Part of a small language model's weights.
Architecture: RMSNorm before each block, no biases in attention or MLP, untied embeddings.
Training: 269M tokens, 8222 steps.
Each number is 500 + 50 x the weight over its row's rms, rounded and kept within 0 to 999. Layers, rows and columns count from 0. Numbers have three digits each. The size before them is the row's rms in percent of the matrix's.

# layer 3 attention key, 256x224, rms 0.0695, rows 108-127, columns 112-167
102:369540496454520410485404487401500519550491501612464558503525528565518524526568475451464546422471431486506479480537509457475429515523515538505534503579432542499522483566
107:484506546489507430603472524378468531441556495495469475503529495588487453560425526588612527428542570389577501506427548481497492476522490426461491497486424496502506446552
101:507563485460529493504570484585519569419496467573553485587556484518536533563520551500425497541496557531540506506400519576554595523497534476454512460451546443425586582381
094:520437606513430542461434602469449539533533459445497491426499533551451490527479521527573530481442580571481490503535327479528534485434474466538435537483609547488480368441
109:494454565489499494462535478541540351495439494465518481535508560526463605527459528506527551490462577536461492533540488467530411551423513483462574514569429587525484521445
112:452516479599533514502562436501517456480495523524533526517555466422464542476530509559473462492533561429488511475472554484382426418428458576402488521475587418507525594481
102:468495516510523534515531440476554531523505553589499497498466529404435488501578436559541507522408489461467413461571534520519597476486620432522472493532543487507461475516
101:568392480457548462537512489534503546385521571504480559440432488512504526526495445577406453489511392543481431501405364478430499472496454443559536610499482465507487452477
115:494524545513492481527512578551505484456465503567508487542512530470526401477483453432505377507522572497531513501558548597488528523515557541540496538445550548484491539439
101:496586540442487470449600559489501456382481543581593473456499439535562522429406533419493556501514564538519530450399522507539516414542566523476520535481461474489452572544
105:586491513542541525531485495525511509572529588551514486510460512428472435574546487395555595530452609543490476513576384475456441503481536475619558446428490526483569510445
115:475584408524553507504511509497515449494454528496558369536525509484471439540412581532513521440493484463537478543538460482498419545588480512401504498466447531469452377580
102:439523535484546537497581537453474422459497457527558516451550544523532482494579523619527607600464472464436515490596471434583535522502544607449511482515452543495504520542
104:502534583473492527561520474519508528510593474539506395479489492525488465505473537431512603517578556493594476530556507549523509519486420496479434508496494486564507446468
111:488455451521528367428498476552508472514450519493412549421563568516494628594532585512430494477535603488583489473443514461598500465534453431549534437492494469526532526450
102:523513595531455507442464407469455516535440515480549589474532424551546597464483499528408494490452451461497551425512458429473587471501455594513424389587514462412463543456
104:512530493576591575467593510544396553466402487499500461592547447565453595519450429468453418487521531558573442435488557588504447444482501514473491500452512408480450421469
104:476599484458442463489541483594447530480550510559504486461531468523555440498591518512406439543431429514507465492471512494529461515515542566604531500481501455515501448485
103:492517511475443550499521505512541491475502591504555449531523474486543440566499511478564497387461542472499549381586502427487446493489536445528486490572471530447504563430
110:405558560608441499476478520461457494560587504492517464545472463422469526540413506473605539448505482607521409513500507518525471572475492449545542443556516603521515457513
# layer 3 attention query, 256x224, rms 0.0668, rows 109-127, columns 112-167
109:573462467471578480509455494526498494521456514471504458509496516472540472521523482502524420440567436604541446580434497533480509593540407541491461550561518553578502520547
112:486477530525537436599516394514554457551513539572564468567583460513510574422499524445545407484511509465555471537563576452411463514498462527560550530536606469531436566538
099:612434491461543537543573520488446432529497499524489523513479516473483455614539681515539566572506452472429485411491497432439530541528523473491526525438481569555487454530
110:525494446523546590574424537544459536409466486539535443511510392533614428554532558495548536579602515537509554437436518423454435563441551503544450563497458547568493531516
113:388554497512425479412451464430498476387579527503521426515469502485527439471534438469423494433503459502470430503500545512456476513447503531458603485483496551470526531521
095:482494477497559477494518505428566448513473556541527573502570548471411638542531477451366464465450408582533539497530507460470409423492519429429490555504522469504515468470
099:472521542601505556484600499523504495655566430522494534498435468405489427460606478530422512486499451415526539511493545538479443416543477534476455427572572531514465519586
107:604538503528510493538453451529512425493586516511519478567491453578474558574560580664475503546490515449541509526457525506456520524541443531530567578433545400412457427569
103:550481503541507507526532586391578422422599400523529519499532528447579372507552434476604399479437464468514472470436432493565481392462464496493521505426579550517469483449
103:457559490645506557458558534481547480563507461523508533439449475495550572414518468419483529469544481369530518508557564588545474403527430399468500466512493627566462509495
108:465501554396545523510516548421444545446620498405539586469503477579604476498549616463489441539415531606503480477336477525493474515446432488496492552511482442633518509553
103:525486567541466514363519475470519554479495384515461537544429489564556576602496414452473505496504446555518477482447400524407476524550595522587559500520616440532507486486
107:439586457495475560559479536467544425501534425486494615525459564442523379496521536478476441490583496544380500545476542543544458519590584494529423496514482474419515438550
112:527494534447488509451528426479457436453482442525470417374573508482571468482466541475598495432564509537464510490509410452483480592527417646519558406488559513530533498497
102:466509437523524503400586540483557557528600441511521542477526500471445506500523507499511449488571436477499464482509402574518528616500584550488531520554580595431502470532
103:472554499475453471554545513514508524451568526545477530480549534463450481437512523532493490483547503460447486578380491498502447487524542540590477404519496490409519581540
105:516495491433438489502545536526484481412437528366532499582524503423505426609467518485485469443449497478453475461434579532540519514522473473521635492467480508555578482489
101:486514371501534475507486472521556537454548541448546511501501513504592512503557450491495546530566526568551426436442488574528433436476506503547536595511415504560427435615
105:524497582479572539511422539530462496491538506509538532520623498458500553460531584591506524467503430476472512496588434581464498445522489510539432499549514506476524547549
# layer 3 attention value, 256x224, rms 0.05, rows 64-68, columns 112-167
098:446532531555545556458462488497425516500504503502525458510494538540508565470541496473461578483505458483400463552479467547609555574500500483471508527474511499518542409490
099:486522505459395580571468380489509527486425485466612433517482454579421591493546464553548506544550546540581514489507475414517461453574493580591474494515527527481526467538
095:442597577455557442554529467499505544470444472526519507505516460527513483570447610481558512490528474470404434532550505514422498616470473495514446495434405490515550504502
106:536525530553569497526448540416435424486495541482440573390477503513531550472551518446581508440494483521573482505526438522576496545485465584511460545475508544441506514445
103:463547499492525598573511357467533446563508472499530484460530465504474537551495481450570511469482549557517514534518483452585526440584480479470529419481482483458514541473
# layer 3 attention output (transposed), 256x224, rms 0.171, rows 64-68, columns 112-167
095:555518448464359384452460407536543604566505489503529511495567542470448578434503565471539480559512536441486532524514470460458524566547496554513492552596501512521501483498
099:450513515536573445435531451493442497372480535469462503456549482513469457501519478530542464542415517426528496522563455497448518444510531502429618480557389525618443511457
096:479417518486462527494423453428473523438556451423490486418531584449521463420499469425379468438414509491483514496439489540545521505380490527462451519475547513453494557533
102:514525499413468499488554495540559458562592389459451412569484493484518505501581560467551527512550516445446527516475536449462568478479441480561510438494473380541576519536
100:561486443538509419476508477496496492430499526441545349527508506495521445509456463548485540581408462537468517544510467552456432427470525468543455495504541515541392566477